From a checkpoint of a small transformer trained on Wikipedia.
Architecture: learned positions, tied embeddings.
Training: a variant of SOAP for these matrices, 156M tokens, 4590 steps.
Each number is 128 + 32 x the weight over its row's rms, rounded and kept within 0 to 255. Layers, rows and columns count from 0. Numbers have three digits each. The size before them is the row's rms in percent of the matrix's.

# layer 7 attention output (transposed), 160x160, rms 0.0578, rows 44-95, columns 80-159
103:147133129146202166072169080102115077185108133176145135149151143116109144132158108115111112079131106115117098126164128150173128126133128174195126142207150159117104111138107199084120079080114124147109108157143159095103115152099144148189127062
088:102150161125165129111130134128210169124074071106155126145075122127098082117089159183124119062123129124164115103103140092073103120117133132170159088153169140153166086118125188120124127060123159104109125092136166128135075149140120085170115101
096:080119102130149142158122108128124175145147100095159111096166117106140143182128102146127139113147160138074153109126091123105136138128082164178141149116183118124105151120133151075055119096152194165104130148116147123164187110111151130131113104
085:166163171118078095096129126125165091114128076130165125141152104111167124087165128110127160144158101139126160084139113134066132120106116147102104044165142128153105184179099127124086131110129075129135161071161121128074157103086157096114151098
099:198144117134102157143139109130077111154166185121149088179191075092147109150135168071123121133151109116095151104178120096069080050141188144128098095049132085145132174158142075186137126169160096141204129117168168151098133106120171123161096084
103:167152094095098128116148192206129124109076103116146130093155069165114160075170129118148109111137099152085187153143146139118131099142111163111084140142188067159120151156095155139142195103167082143130107170139128160070157117100174101129094090
101:140095123154124123165127077118129114136242161150118152180175105136144091111053154156177124147129130133052125075164146136073090113117092116094091086068111136140122141086133114192147146096127106127155159122100089106171114133119131109133088162
098:150177135092131100124216129125187154124155195119124159165091123199084159119125119105151080131071131129153180128120119160089157142119105073182122122118125118077154142112092129121112115042132046144115089139117116139080098157135080049149148112
099:101156178108132133136140153190095086136190134121124138183131155071146108142100133168083112130148119120097123067160127090159135102129136130091138100119192052095130110086139146109091109079183093128150043107120071079099082123154114125137127160
095:144104081118094116115080118134133135093136089070133090148133140139118132121110105148115142142204063134049111158090126108064074097071129180094105178163151179145122180150106105142075181104132187134143124101151128126133137151122150125108081116
081:108093160192055097077093112140113180089142164183118150104115123096158132077125154175067167177141152147134120139078141074062141127108138109146132120135162131133139121099169157115207190109121150144113192129105188165145109156125103149126134156
098:140159147079094102129099127166149138107142170112190104081158092105084130150201140158157127123146068181164123157095125083103129153045174117089111161134135161116121203130106096071139106102144165160107117104112129193150157160158107065069129088
112:135117127115164104089032151059149145146130139077114189087120111134079088127118152124167166128129086159166130086110145119109089169125130126133045100185084210149141094115085091171142093148116142152136113116102168124145076127079081182171069115
101:117013147114163168118115128139099146099084135117185133139124111123162059149190138108149154136087108144151121191178165125123128160124116114112161151178137132066072158172071181147134142158136145114085177121122167129121132122124139140114097127
103:152108122092144167176169111152127139121126162152168101089155078092129076155098163107109139160077096092142141099080175120099107078162191152096112149146162180111132000152114106143093114098144142122117114148129160127059109201084150148170121039
088:097089049117095154150126208116118106126156014101154145090113117136157185181142138110147129081082087170132147136126165105141120114195107133182135137093130093082078088160073069168185108168154121119167132082118181113139110140153142177133163153
100:138117129135218101145121069167101137125225142076089092145160147181087177121134106103147116106125141079059129061106079123170182116111149139159134123153169140147117112094109097082102120186119206096154131126120139133174195147121117170171117074
105:113160116109113193085164115122169040095105125095097077162109103100148136136131124116095143111076123135120158149130158072077173170177108127099098159113168120149127129140158147129092139114156058108034125168145097122161103133113148148122058121
108:119138093152152181123167127170097093116091064219128151101134134144119145097092111171124184098102127123128113148085143091185159164152136137148158092159116087174113140167180094100120150103140151139110201124154093095076137108149130139094141124
096:174131181168104129144109089147146098093142078117159151210181149143116106147162098143161171122138119118059235171152150081126138148123155120134161130135154198114116116159126138145157192147129136141109088156142080126141129148132143135134148088
080:104119109133138165145212147139137140111107129108144096155068152102141141166140116130161118052124152107104177096114121175113100163114116127112104160111131083095107147134155102124077134147120092131077162114097168086094163174119152112144077129
080:147122064130080102140145095119140082141145074086204096149187104174189147095114146107143145143117109119139169154154134197110123095113180125136114142153132119152098220119112132093150120164129115127087071067148136126106071107184093138122170161
079:138146082131072049080137059187126113107156172144145117156069138085138141131130094114099111131103137105124101142135172098079184109106127203114092140130039094112197164175134144153118149122110146156133091166179072159134130122215158137128137139
079:210116154103201152145152138110118176116190105140115076215115208143143125104140144129128156093108106136115126148172131115149160201196150109103177198120167085117119110155144169147105133121171146124160160114130123101135155110144187131114106159
086:138096080120207145143105074128103157191189120107078122150121105129135163093122112137118106209109100130124126202128117122149142136146149137119120148115172162095123115158071131083105057063130186127152148087134057143189136133117103133125112201
088:102088108182153122116134126110101128092115081100121189113088115155166138084089141154082130143121116107087158125137086153120153136147158140112201131119145110175126067161123122121115144130168155049093133129125182143125070091112141143150131148
085:110132093097076143124151109133073149108061115150125108123157071128108122168138164138126136117114079087094173173125152074166072078111137140086133093047151124102099181149094116150123144184121127112136090139171103138195150073169205114159143131
075:154088164143149112189157171175130086107136207139123116121099195139056068123120158140115183126142111186151092102123098165155127122102144128131128125090150159189094132113181114094191143126129160166094138196144078101110144159160126104102135128
088:160074157132119092132088110101121168167145099147172116113113094151159100185124140164108127149072144152175081125108117114123116103098138143133135089151062168087135098145094144150171102079134155139116195118102115177134130132119093219092077084
080:114131120066244068109081112081094088104178152097135205132096123145132134138101138092160128129172147098129094139140049114116164112130139071091116138116163187091183153075140140122104157130092102156144117127131128113165105101079105087079108142
082:154099132123144127146112085193140181136144036078117083142121175097101157112133113108131170167115131124103062154154144164057156162150129144093168143085137178053200042113086130174076086140119128105115144162152159118104148170183117140167089172
087:108114166097104146155117122096140124092172193143166097112162112105093120122167167095159108096180148151149188148114091105155124120117089058131105130126147120126127151111098113139139141192117102082109119127100114087074121098159113074120134124
076:137180068161120165157167126104112104123131143124152119057127136122170192153148129121110147129155079142147124124169141113105096201156128117162155103091160096096170131125120077097124120162181165091129184133165143168157165055192100130211142135
084:154129143116133124116103127059155137175143132146102114087164158135123131145117123180091207126141092073111148093071126046135113117113158143162175198131148138188159143123140111103136091082215131165120148139165101169117073179098086126125116082
088:140151138115072093182153141157161109114127150171150065079143167092122159087088128109080146207124067146091101167106154131136157136107120161101124137091153125141074126121090098087089099101148100135112085111101073098070113148155126163128101124
076:128126137140137131123119107144147129116085203185156147090139132153137091095121181161145136128140132095144099146130131125161133144112207111165055169199073148081155071156092090074171127121105142125109168133151144175127125173092140078182139145
077:103086142132148113131165106067133126137099114158080085133146102146172128093150088154157115204074139127104113147165085144129148122163096112106115130125097109140111123144008090172091104131125099126202127116098128073110114089178142111105126096
078:141170133132133162135135174114153105132094137163093107136121167150087120165129176142056173131075149113120142148130138113191136135191089174171167102108142142171102123134133135113124160127184182089194166134161076168210164126202129144088177113
080:124104067167142127112088066138166137150138086132132121185108145128170131103127117127172167126177162133129064135112146117143134079094143181144081114173117137120124121155148112114094119089105118178126151086093099129177141202122092197111126089
078:123165144193118142168137141109076076165138110137124118130079183096090162147168103117139172083127105188127130104092102150085209167166183121122192131106087092162066166160161131163115179104104095156178180109156126110140139106130100177111113116
089:141086172175137149122130120052123114121102074135115171107146106171155106088131088136136123097140111156121083134204113108126139151148094137114179128137169126061138186115118208148134067095125137136115157119107092127205167125065169130134068198
084:160081198104154132152144103210140110084150020124111163133138086108117104171167057076062129129169149170083066112077117119090164101139098123110114179121175133121127152118181142112188148139099158106163144162166148125131144222141126161163092115
083:204145101138141099125126113066195097064110185098149130147068153150065121160082127159159151122149093167152105118132109195160093152123164097120101038123062130123139114123137076138148144153084164101183112166165120113107160130113126103134063084
090:138111154129175138125106128170121116059150047118185129104069085144099168128121114094114120090105143095119117132078164146145126138208139076102144104112160136142126018147176161088159173126127126149143126162105067192154101136112096109104108138
081:171161125136101146147166140170069103072168155125176151154081124159077108147152167101067083139119084128096171174093151092130152102174188103118148104153119130165105094102155112121134151157160101057168141150131085140099115130160115143098147136
084:118120118131056134156126129074161118116180165080159164234095110158063086136101129131073083126076133101139197183188130127178114121207135116111182095125080155076128143112144075166139111156104112113126104154155150131088110110085099104102120131
082:185111082141137117128153115125115148065128162099156179065156118106144082053127118098073162149070126149173180170066160163128090086154124134142094117154128146133133077150136118089117115096184135142101116116132143103158097165105135134160118140
086:088218166139162185095145106117138081124160078133116163122131118125108123152112131142131119119135116090144175097123189118130146127089128164088121135150136145152116097109115141087155136065135122091129144083098160136154103133118118096096128072
084:120212120143134134112124126152083096144110180104151119122082160084123116126075181115109124112064114108153184140127112126197136192074096099090113073102166164130171098080170057147113163105096136145134068133098167164169125085116114095164138080
084:164155150105105176140100135150113203147118144139138191154077104131100129181126148148141138136099110146136204142059142199075136168067102121107136158109165143095105101140152131131100108115144139151120151152059200188184137176148134143107154172
080:157113132107092149087065108094074078072105136127094176073123140162188168111119079131104152153184159111096091122155105174148171144129077144121153131162082139172103121154138149127141160111151101105094126166153100136121104140105141155120102134
083:147152070123129131171121092144131131175144128172166121135110134084122125142075089202104190119127158106091121121120144131125138116112175134149161158154200123077148169117142142075162062127105196145074172107159116171143135112159138097128148126
# layer 7 attention value, 160x160, rms 0.0463, rows 45-95, columns 80-159
092:130139164162144108129114122066103118093189140093127104072181151133143144184173054100134121158074123120114127180135133089176116116113128149113152160090136072148082133101099073146108138172165087135148153147115127093046119132143145134111088104
099:163075162135130112173115124131173151065124041168128175191076100141184142123145134140217177128202088098109132141151155148070119118094144141112134095145078138135104128147144131124107137083144051084116108103171147140141101137110095130112083115
094:133082149187116140156140080035088119095165127093119146138103132163151101179125134142122116129123135171122102097144138113126120190143121142082150179130114065148141118091125107100120069139124132190107112156113130098119135147175141099167097121
111:163169089134121090186100128107149137134127109099140160140143202109117186135143097191095086112117102134115145116152101119208118154195124114161158152162115124136133119136202161047147068141069171110147108095106096165129117139173061109125244129
104:124163184115077063148116099071129169087128153139117131113125188104155171172159174120059109129130119122156109176174114065175169106114091109107077148094160041126194131125174139118122079133080127108106145124130105095175111114166056123137171057
111:120101127117106102115141183149101144111183107092140123150118151166077111130130163117120126110130128123096112102109089112156114154118159165143072157106151139129081103199136130112115088121140158138123070087130147195089197166155127140135165154
101:089118133134104133142090152050119133151100159091132103115110134120096100180123135177098161078117157127115114156124163132074132071114129164129098159146102084230108146165132139157124173145137133121163164140131158140128176152128093189146147092
101:126102129145112085134137077082111137169136128166129188143144098141073139131125132108112151152091101157100137156118146099143144185125142174122120133199145194085127163203155109148122137139160144131151147088103151118083098086130123133162158083
096:077127181153100066089129042143144199092109093120126154097158098150139182111129173101177057128140159106163138111124076151136148129134125162162148125111142116064174120133108108115146090110164129130161125070105151138133095141114147158112153137
091:126158155079124113139084135108116110184135113112116155122132130237085128193062185086109115137043068143111165124127183132098126105177070146161136110110163125150114165108173116132081133148107127150122136098104098080157100111144134134122145127
104:070126202182126099107101097114140137160154153165099172157108204147141132093083137109123125106090096128152151168128180091138151102147110165185118098133123101142144148109157141165139105168093094138195081161163144169181056124047119097117115133
114:141134146112087111091193171150050133142154086164101059132156145127126075120142158118117115113134212130132140109097107158139083076133109136125126105120097120153160099158132100088127100146125181138067180193111114138060176152137142089137117152
109:189175130159086214121098150150082104100097093160104142126139123119098130143119157145156104164096121128089116107032121159146135098151160120110145058159153164140114124110143143125179119128093145142115139181071126145099123131087200129137144186
103:212150092163102080123147141113161133083118091126078118136129144167121184154100102142081080132156170122147130170169122126207088138119093157099157121138096084116141155129114139130197110116083184137109154136085086146082123082150100110188138149
091:160153161173185190196096148154119187077144148138106089108114142061041112114160130084102102110112173101163167106178136133170110087153100114090074098218131146192071180160122107108128151143182156165047135115111119133106090158129108125122135141
111:073158139158114119139078165143118187102160084148112159114046144065179093086143085177149147156159072127152142207146151102140084091128102147096125078146060141124126084161110103183190141128136147146183178134134115116137116161140119111078153162
103:159137171163100086114187164078149136153104128237131149156153146190114146133099179153131100092167123141123144127095124200165115152068157142145153166139120177131194124115087159116082184125135124106129125092131103143162129159125091119174130114
106:101100079141118125105111110093129107104176200117135149082127079123229138122170096148128125139129087066192121112148169106139146117164135074099095128119167162181097157113161148157218149121163114104102110225152069138113137155146180173134145118
102:123180184112097094152085126108068136145152161167120124104132142144119169117121161155143098171095110131102064111104068180132134104163161139140170099135165165136138188063119183165130093131112126192128076103132142173113124144118117143130101164
092:090152133111113066124143150151098101124129163118124144185127175121098108143144197107022107171125189129134076136114107168149119116198139135192122124156161171116121143133085169083172136109125144165160083094112136184155104101172128153070105114
086:167146183055188079130134112142112157144085162169077100102131083127117113154155164119107145151106150094162103203121098125151144165107139163165170139124059154063129100135121076198150169099154137132146170111150161120173193164150164131123148098
083:104095101169121152104147113146133171090055116102173067161188132113122077154174134191154134155122069131152164126136141136189093133100126110113121101129125175132089114145178112086116118140155135052143138081084094148058113127106081160120122172
094:079100158165114135095146134123127145113124144151099143099157055123143177174099152128114133165074155126090131129134124154092161133114098126151104079179118160080159100122146126185134123148127109100102122155158159102138104133122076111088033124
094:123098163134139152134170102090157120083184117157171156111163169137199097152127133154154073098159147098095097092162129109114119166143127131117149108193159121161046104134223104088132169159102114116098095111200171118085135115115120107151136058
094:165129133083162146125147154128164127116191194110144091167119167085133168129093090118138125116188116158117160114113120117090130102203093110133068129173110069139153177130137118067152155130185112126183120112168125112184201172129067183101122142
095:182131137108121147159148097147193142186162124080063162134161114134085103112117129114167103193075123070102116107155107100148094178099099065132173189111087148149164126173174116160183127095145179165075146154134095159100133101145092122181148184
090:051153115140102135141114068077147151152112122096157185134151114133162141159132155111184112166100170073077122113126182134145099095165109131096136148095109131077131119163106101128106096133169132078085153085115073116185176102126131097133084118
086:055142162104146165178116130131199108135106151098156111137140130124129189087157173110095168163106125150152161127223178152127163147127138083132131135112078094120134154155128139148102102131091110131125066097094107112068113152157161103147125130
082:106105157135071155146114127151159146117150120101089102081078121083160106086082081138190143141177108100102109135121133119115057140149134131139103105176129072148128114140153143090105102150192150115129144134117147174138148144161125147160175112
091:088149098113056101124136140084111134123125189181158129121106121125189189098099121128125093114113109110128173121117111156174116161056127126147139069209087118104083092078157108115117092131139166140135078126100142153076113112132080103102110115
095:132140167159163152120154170123109125163131101094095194131105088137107125180085097145077127211057084110133077159124112114074100144147134118117115080114104103110112103177158136089136131134122118181176181093151145116178126131130149093155134049
080:151088125068147170112113150107135179146169145156130112132114103151137145085123178167076132148088109109136117136134085150117129049170148124143151121172080130097155114157127183106124112135123127170107075079144152085115131222080120114116093085
082:163148124130107133146105064207090117105156143111138139176083137091100151051121141160114154093071183193075134200110117145106122118092105085144103119191089132114139064146108097137067124163103148166116096095080131078132122156109158135123116099
093:088090087160207172108091152122120100114077117135099191134105083167149095119078134105111083097090158107185092140119045134115100075086103100169084107123114109126161145143135114124097164113192193090087125145138183143149118139160119078162113129
084:159148123082062117134145153110097148097153116109135113146118139117079143158177072128085108108148146098148144091133187180165110122109127118108177087120132170120154144119134125157043123154140109171193096113155073154155138125190153157097162089
089:167074162075134204080141065146133143113173144138157123110097063118120129152117150071152134073152092108170146096136120113142133131082206078164135105154100136184115127161173089105099172115143172115056140194146132142099067096130111109118157144
085:159131079125133106141156112092112174150112106140123184103207145126191088103144177126116127141140121140121126131178140130093080130087211085141139182111121138126192132160112167189131086115113163139119061095133137079049131135163151118110086136
085:098148178119141122136175132102109109101054152116122091126122143062141091140132155219061094121128126162162112141135148154070114176144118149131130167050136150113137125108109172071067170156158157119132154140100156161105114172132144142108142140
086:087105112108086166128145146145163126107140131124138134130128130104164142138037151148076127151196180155118068053109138097206117092158105074178133138115145144110167127128096123127129072089117218159132132105162078096195103129111123093105089123
078:124124130146159051143104162119087132096123087097142111168123100065093098168109151088127195177100131117126160134138148081171133089140167165124036199093108134151109088157143100146177158159167137093136090117178184151140083134154048128123132100
083:101134153118130124121113147052102095130095197120142095123092146119104095155089051112179079156107152119209149092167153122144110172180149124109191122162091140148096099093113146143138073160122140168151166102089141127189110091119149130124137134
082:091119088165085158113136124153099147129124096121134115074113144110202191121169164134084181104079192134113120093138105152143146111151145111094117135068144103151131128124131218102132111129105097121064131085136106106108160137116136139090176184
088:148128094123100121120126149090075136136146153182130154115174113166121091140128127148158174149211165140132113063169105127120110145162157151111135103168146172126089197114102150183091103152130104111157103118173184121168121177162153116126099143
091:085113202164143139122148115145165140182179139120125158148133163107187146134103109128130127167139187148100087122133114154093069186141154123113145142094095159084122147065099160125183115124154120143087110150082109102203117163111133130152127185
092:132105168141130133091126122169153165146123102107160106097126145166185201138123128088203221117100074192125122095111160116119137183111118151081088143110140113163113098127156147183153138135122138154138111132118102133101156083149064083159071118
087:140168146086122089140101166083173128142147075098082124165083102160123183114132162135117120092128104094120112136161078113070116142127126144100144111092163075159080156101159088097161134107098148130129092145155132106144110110128117168091102104
089:156097134135142152128123139159160183125094140094117154107150073087130059142098126142143160139113166148127053181127080152105103158099188088167126132066055174140179123091130134100102094131075149153147127133108081123141156152111195144155125136
088:135144083075066155146097150135150133149140168064150170111127121187163162090149121107152150112150101126079066124116135169068141111167117107191148145113100141105109153152132125100140123132114135099149126146137118096127185153089122149157119206
084:107093107081114081149102170137140099139171157103095098136149125125170160097145096129118103157122137115107100119170157102170102117165115112156073121089108147146166166148203133145132115151103131105091136158149047109116153066168176084182083135
092:111120103139132146159118152107130141129068123169141110146149137154099108131118165110155107141096112153190113192119130144157125113176196125073140094110214165051129130073036100105151040114123194164142134105126162155171128145155135108148174117
088:149098118119126102103163143138135111090086135103109166099122107173112124088131150143111093155119148132215136151100166115137086139155122167090135179057060124138124108184147186121096144146142173094174148071120092173113122143147106126145133170
# layer 7 attention query, 160x160, rms 0.0461, rows 64-98, columns 80-159
074:166127121110118147128135075139179131120153058095108137129167157127093057113118099145125174134126103140119070156082100152098130125091116123141065129164205134108176134136129070125083121108126156139146163115118140112176223126163116096159133081
079:102106070140099115182073118147137132085128076170179108190204140123158145125163089063145146107205144081079162136095144101109161104145171119068157154089149181126141111144169143056106130127140083158135128099197138078122197134110193140135152125
081:125152099132146101151077090169084108119163136190132159114128062115120157103127123137160118147173059104082161105147116078116155081179113200099120149139109104198183145126160176152147124121090154097135123096125090160169150127183167096157113148
084:122116136152174116118140168124116121156114166124138109125116098135140197138157121157062089117101133133150152097115184118092122164079095154150184147170124136114126116073117155088143081092169113173123156069141175073153110148076126129096074173
083:165086093103141124120157154136162189139144125162109132173166129105168123136138137135158087149138164163141117159135108090122129097103144115166084097108148185050137143106089103119152172095074160121125195157115143144125122107099140101117126164
077:119135109135088186097117118149169077129168109118121107092086128071111135112087201151100174110155151143174180088093203079125123112058125115125067180109087167134147124119155144141139156129064133125120130086113139096093085165119158109118089149
082:135147094189145096136124114144128153126140162130094123120141163175088083038129141149094090156200091111135106140154124116162110126066129114094099073138054117157142107060139118137127133188128161115128085149160069054070169105116089128140141118
073:137161127132132102130119174222108116142213145138167150120095085093103157177084124112154171147143103128132132099145093155089115153137135170099101116086147100101154137173200109137116155200107110094098179160087121144128126080127170093164113160
073:145205102174163043064121120104169103103103118225139105124191118152101144053102081120088109088171113162145086135165166182101104089156099145136104085174144117182103101123121105168141112150137103168111123100145109167168147108108091105118085148
080:096112128138169119166065132106155175159103125149169169071082156110082117162157143157194158160105091167114160193109164166109144159100098099073136127142117182106141042118130092113178155123112114146123132121053142139138102124128149113097095102
079:166135110147100088146061167156108129115144117145083098083140136191148130094103128097132156177100137088170153135122190134072159127115104100153154100074091124128126117127194070130178151134105160143096123226119132138133143118192135144130123151
071:170104158108145089146101174122150127083096123109052159145152125154110114099178137144162114146045153152121207094110126129129146144113125111169112130170045102158117124150127131116114112062156101158148136127107103098120068177163139173192137072
078:114097046154134099078139115154000184122153094097114151124123141137112138111143131162138111129168140132112114120092126136159135159128109129168105079104123177161166100136112162168124092123130155113138163197128123143141080154117117149127103140
082:141047127142152093192099131120141129173134100120074166118131152133124134163105098094139071122055148120138094068064104169092150119119068102165160109105071098096149135073133122087175143119106164122144111124126154139168170141151158141136174109
077:159136094103124111162128194113042090093129084186099105078117142133168110113131098118092116101092159122133127192143166117112161144135125081139140120126133159118129187133134084129122160074140081134112129130102075063142132063118148131083124091
078:075110105154128099149082167119125105168101112121069163082085094072099123122175131091071179167125132154095076126156151124154156130181127145172127116151154155090108098142151147126120105112103148134078124182126154179133166110123077130158108148
078:125063099154097130111073130136133124151114123061094141096161125119116097182182118162102100127171067146133168132154098125175154156156094182171098130153111113088099181085114140171034151104137135118094152144101102118117144141093131125133095195
076:121135172134083135156152150129107111149074082174133099082111098130164178095106092137101144175136043115115082178170173142181112162069109116108187092109108113108144153117097162100108119066159100084116127124092143163207142145100098150104157109
077:117125171116126134188051034170088104131166154140123159121149082138121134210100161139091166112121123100035119172105147150143155114129152138073127085133089144125144149152171146136138118096102157132164128105159113102100147135147121112115183120
082:123127103103105142142191157088106135132121105145158148091151161126078139151126148123100113134057030197134072151159177157149177169162154160153158136081139162093160176153149123100130053111131145105115082113147093155135112142164099130133071127
084:097078105164115142143120156111132112107151082117096067113151158156168156074150174164176082124084081152158120151130141115080104156121135166150126103120172208126160131149146073138157120131153179115154134116092079134147156076089176168113125104
080:084092128114106147126151116115099126133146114097161172119109110170194162051093104089101134160178157081069074108187068100194183136147063129131130141104130128113107149128109090158183136133105161073120155169102108162070115086088156116142139129
081:105122161145143121168145151107125110109188092137124083143141181135103124220100124106093105110110145140119087103129148127106164114199077139113162150145161165105115112092140164131164093160104161091156072169099065114126143144162115116148159156
075:145162183175124179116196123184120132136168114109156118157152149121138135094152122095105148112132094174114152156090127159176137194126054112128095121083153147170084070128086135170146144112177054061126104135083136107173131125134128171164140103
076:123088101122169104065115046106091129132112102159103122123099131132096169097162101118134124133066164109173082127131122169128203146137144175119140156141174145129156046163080156132110095183091165106086110123126087156166122127145146144133131117
075:145142163198112108106102112108115159076098167156181153109141139143100123087081091093149054155177129082173124122130182101119164176106109158115115151134152156100133103108178159136126138108111051108135132101148167153130104135051074087082139149
076:101087144052115146135131133136088091108137139123132117133120104103143139120087093118183092168097099139124205123117134129153106167128154136150128166112087150151083094143137171138127101105158073142112160173108152097180097115133091130140137120
073:136108159160103192049131156148149098115119126110137168162121097091151138074174106130166121150144097160101085184126098098141116187165155125173117162132172078151092119113083134151045119102132067117091142134109098196171127126098111158151162118
077:142123109145233092117106153091104161113119109119094133107132136149214130125105122154172144109153150139117106142159150114088088151144134155204152171148159123114108092098140180106130130127161143147113187167117118157209165125101135155094124170
077:154143091110142112199113070095122132142131112086094139090148122191072151098138089183215115110147090140126113107167145183160080106101107106082136134130116093156189148134092162203084134135146155139100100100132179100136139037132196129163111178
081:141157135132149135116119141127112127143147124118184143143134107152064132155069151114063097152158151139145091122131098175120102153124127125144087187085157145144146083084086145146136135122122109135085090155138143213119102170122089124128118075
082:130177113072095138091167155105161148114100171085152123119096099085100120172152096100134133074138128124128182164111131090124095040142164081166099105078150127156201102156103063119094146156139082153092078102130099079163127109168162132124138091
070:120124155147168148182150130132138172132135145099119066122139121106127040102092139116128136153087127095111108179124123071134101168198149151107117127080102173141142106110216123157105127152180101151099156133144105152175115164128161166145113101
074:089144135140092196130132144143081136106138134125183120104176104147214181143115131125082155159085144174146169111104147106121214111141132110084124112095079148143139158140116088135124115105136164069190129143159103158122149169185066174087194149
081:125147073069180184135122088143131144099075166072131098104153115135157162150139156122119111129161118105163077166094076148168136122119117122123074181144078181184166097122093045106078093147099097160171164152112182143179197077165145100099147054
# layer 7 attention key, 160x160, rms 0.0465, rows 64-98, columns 80-159
079:168125161148091167101123072139167096102145104139132121118205154167078115139069081131196110119143127129126057111099106133089106128097114080157101086112194072098076124157129135111090124113144165163158116186111150106152186121146142140150202077
091:121141103170114097127049121162154106128176092145156128146151190116155111114156126103160125163156165080100137156125126166127088099195156150090105169087128198066122141167103084160101152147176041096134131110121108105117115122118181133107125150
082:105136083141160080108099132191145096118150068126185180115146104134118130186151148151096204121142105126174128059079087123163136120109109149117123072151115081115139114148102159127150124167182093098121104084116166212224120142114162090131119108
088:148122129175161159067167135136170128109115117165135093078145133114082110108122103203153097142110089084139115157104174133134108170124091107153121177132197188146121168100095101123124095104166137205128127120085133071174115087084118171064137141
081:148100131118115091069160139138173102121092141073193164138184092131153204146096090142122105181153122139174146195192134162192069095102087138134089136188161133100088168080078087087150160147169185090136176158156176103158125157064142132112185132
087:113094103122121218130135117136097089118117157150127099142139123105125084169150149093149139178105102103173138108101128085072092127142128139076086156197112141142138121107128114117148124151123105148167107160093187141099150113115178136083149150
100:101134133122119084136127145135153110149089196162121116166120149115135118139150136141092081096120141116184064136130119125132094135199082135117127066157034128155151124086097116123107123140097147107221135104148087156099118152158113136122123055
080:115133117155168093114095177180128139118174054131143143095107086167185111173074131102179085157102123133105110181076102118066166127156155172107124081151171042087139120157115167130139183155112123052132144157137078133086085120153143129131153127
080:184196101103118124131168102101185135131097141152111116093151119160080120041164186131148107155125098145116089113108092112137134129102066170146110118091114163077080107174150105156126142166161159168145072151101118156163121112081181137120072109
090:106126145144155118183067161082156122096156132155159123154126179140110144169119087145145108124111127126101116102068152133102117099154102139139113138202126204121119098077097081139144116116093129133092146168108215173167094132115134116152075122
083:177090136162081098082168136121135091088114181081101145110101110180171139138124134097099134111097129118097115169130125102072112140155102170107130151143127146151144113087187107145178112163125120143137123136101106139079131141150179189128178146
085:145128181180142133145157140134159169113124072159119115158139091112105117137153095119162133086164197108175110092153172162166160125146158113076166137123125152185062119101136179202117142068125116131131148134121107132104117180096094118134099137
087:095047139122136088105139114110115125193090128116069092130162082161115119156125123163160124143142151133090079116186136122185150198163105151107105155124114188137119115176040145132086112126076124086128184160167092088201166188178151132155182158
090:082113075130162086120137158093174113189126139128113119088103176097128162229101122075079118097132127132165133095082118172148146115089083129168104195143136135122156169098085149113146097131064110155146132152106172139119122184101124136124163099
082:140146151179161114052120142113163079153092068119128177128194083100179120132140151125153119096073113122056141133107129101122132092164099181135092194151136105114116146116139093195109100080150056102116126124111113065102129110170220117137163158
091:177072119168153073090089165156134161133120118083121160114110144094083134136098115126113090176164108152078051156132150111122148103111102123140140137117151130083076113128197195088145114109101151176088144185141125155144131144099119062173127176
086:154080122147097136140065117122144181165224109139159115064124159131169129108161093150146111069139137140090179161077140067132184134134106146113054076131095099117112186097104148136116156126155179133077151116118172133172117119130160102107107126
080:166110157132123140167080094141146156158090102088116123125077183092134117157138119166102134124149072168125103171214107138060120125096185171198104132057129124136132143132077116162117106107130097149083062132069139097137131152181074148115159141
082:089102193121110082118162120170093149132163198149216117093128134140093095165092108129142139095168130145074150075123124160130138092177130134109141115129151135109130101161160165156086112121079159164155210163130144123092138106182123088126170073
092:088125111106107157110192110164109076133148172055120114108112203096130141144188132161014137111081103175125090156113137153104119146159100182135082148164191149140130154073122084122099077095131097147142071163167121176138116128126127110141114132
086:132140080128110111154103171142121147098064089110122127118126116152122141094112181134175190160115103140142139133136164108081108132141050228146077128087205114169140168075153154142118125093096121196132140077136130178167128124110113172114135148
088:096110135169103040115100097132133159136110138051102160128180121149123088126117080121125094098150101116154164153164129170136148141091109150156129149096077175125100174167111180157099193162079144140091169093097141161148111051127136130182181110
087:076157108176079126163141144133169121138126141104140120138083215096168143201134177105047115092116162113174133154133151128115173143125082085158172114182085194081109135124092116101084156109117147073153108130086098137129105118147159191144149146
079:136131177091155192103170090159109109111082101163100142137126165134192128104100109113159064069097080106202091155141159132169144155077129118112119109104097175152135059094102117153108108133070105120121152096104146094146166125159094155148152071
085:128114172088140101117151087153146084097131101078126100172103145083127197063147096114060116150117147067126058151091081162156175112111135107111118140095157117155084091141122091047079136155115143116102142104148133155122103104194153135122123113
084:115182145124066120090119126119113154135130068129129115059110160157157163141104108132142095169126083047125185137162120129174162142162104179138130147117139146109153132153140191168170156079127183056105113111109130202158148110140148099140122136
082:147118129049073143112156174148125121117088131118154179099113126144165107126126143104130165176121113069137196151090187139145085155159123112097141119051107119153078158146210110175153125099168107093023138111107131132123103114162083096184102086
087:138140122107072130146085108130146176092111102108130170119056107083153122064131110161176148194169128070135100181167153111130131180101122117098143143092094116090105143145097127142084108059107082098101141173145101137180159122181124073161119121
080:165106154066159126112106119090132161111051112083068093042158164175148146151120166120140166109087122103111097069160138086148126156152148122159151099130136162113115090076166093170130148172161130130100155118087166135151124101118188152093054130
081:123151121093148061209148148089161169135157151130156164118122114142165117129083133137173116113136193134130083067086108133095118103136141076105136128160100049162134143118100154110119102095125155077133099092011161125192103168164137150159136148
090:116105181114159079148068108129107214141127161051122103144142163147101091192105144123020092131123079090148130144135132090145116158111146137100087165148080146146152094117166174060146163125112151141135114093178101202121182126146086136145144090
087:163153099058119152107151126153109062089105153119131127126113109186098161099106129101118120097096179154167182086133125082143091117117172085155065115102145115091151111150187072143118103174126108111092084128142108167162153169119165133088109152
072:086114180132132129129174109158106166140130120123080099143111148052206184133093144153155166095147115085109131118077092079137147157114124126136141080135117142173147064138153132132106135117091129096108092227118059119153107080098179153118100125
078:133127106123059171122162141123112155091125118143095132155101150109125137117123144150092132095082120163111102148132100111028181170139088092160139128152120175073119157122180087124165129075131131158171133071138076132100064145149139117149129162
089:105133099154111132175107130109174102142113162118155103123121108104137143126081103116171096109085136121194123165080145143144087140146124165170050139089160122167205097106191152091140058159152137200161139111158140119120109097114166150094142079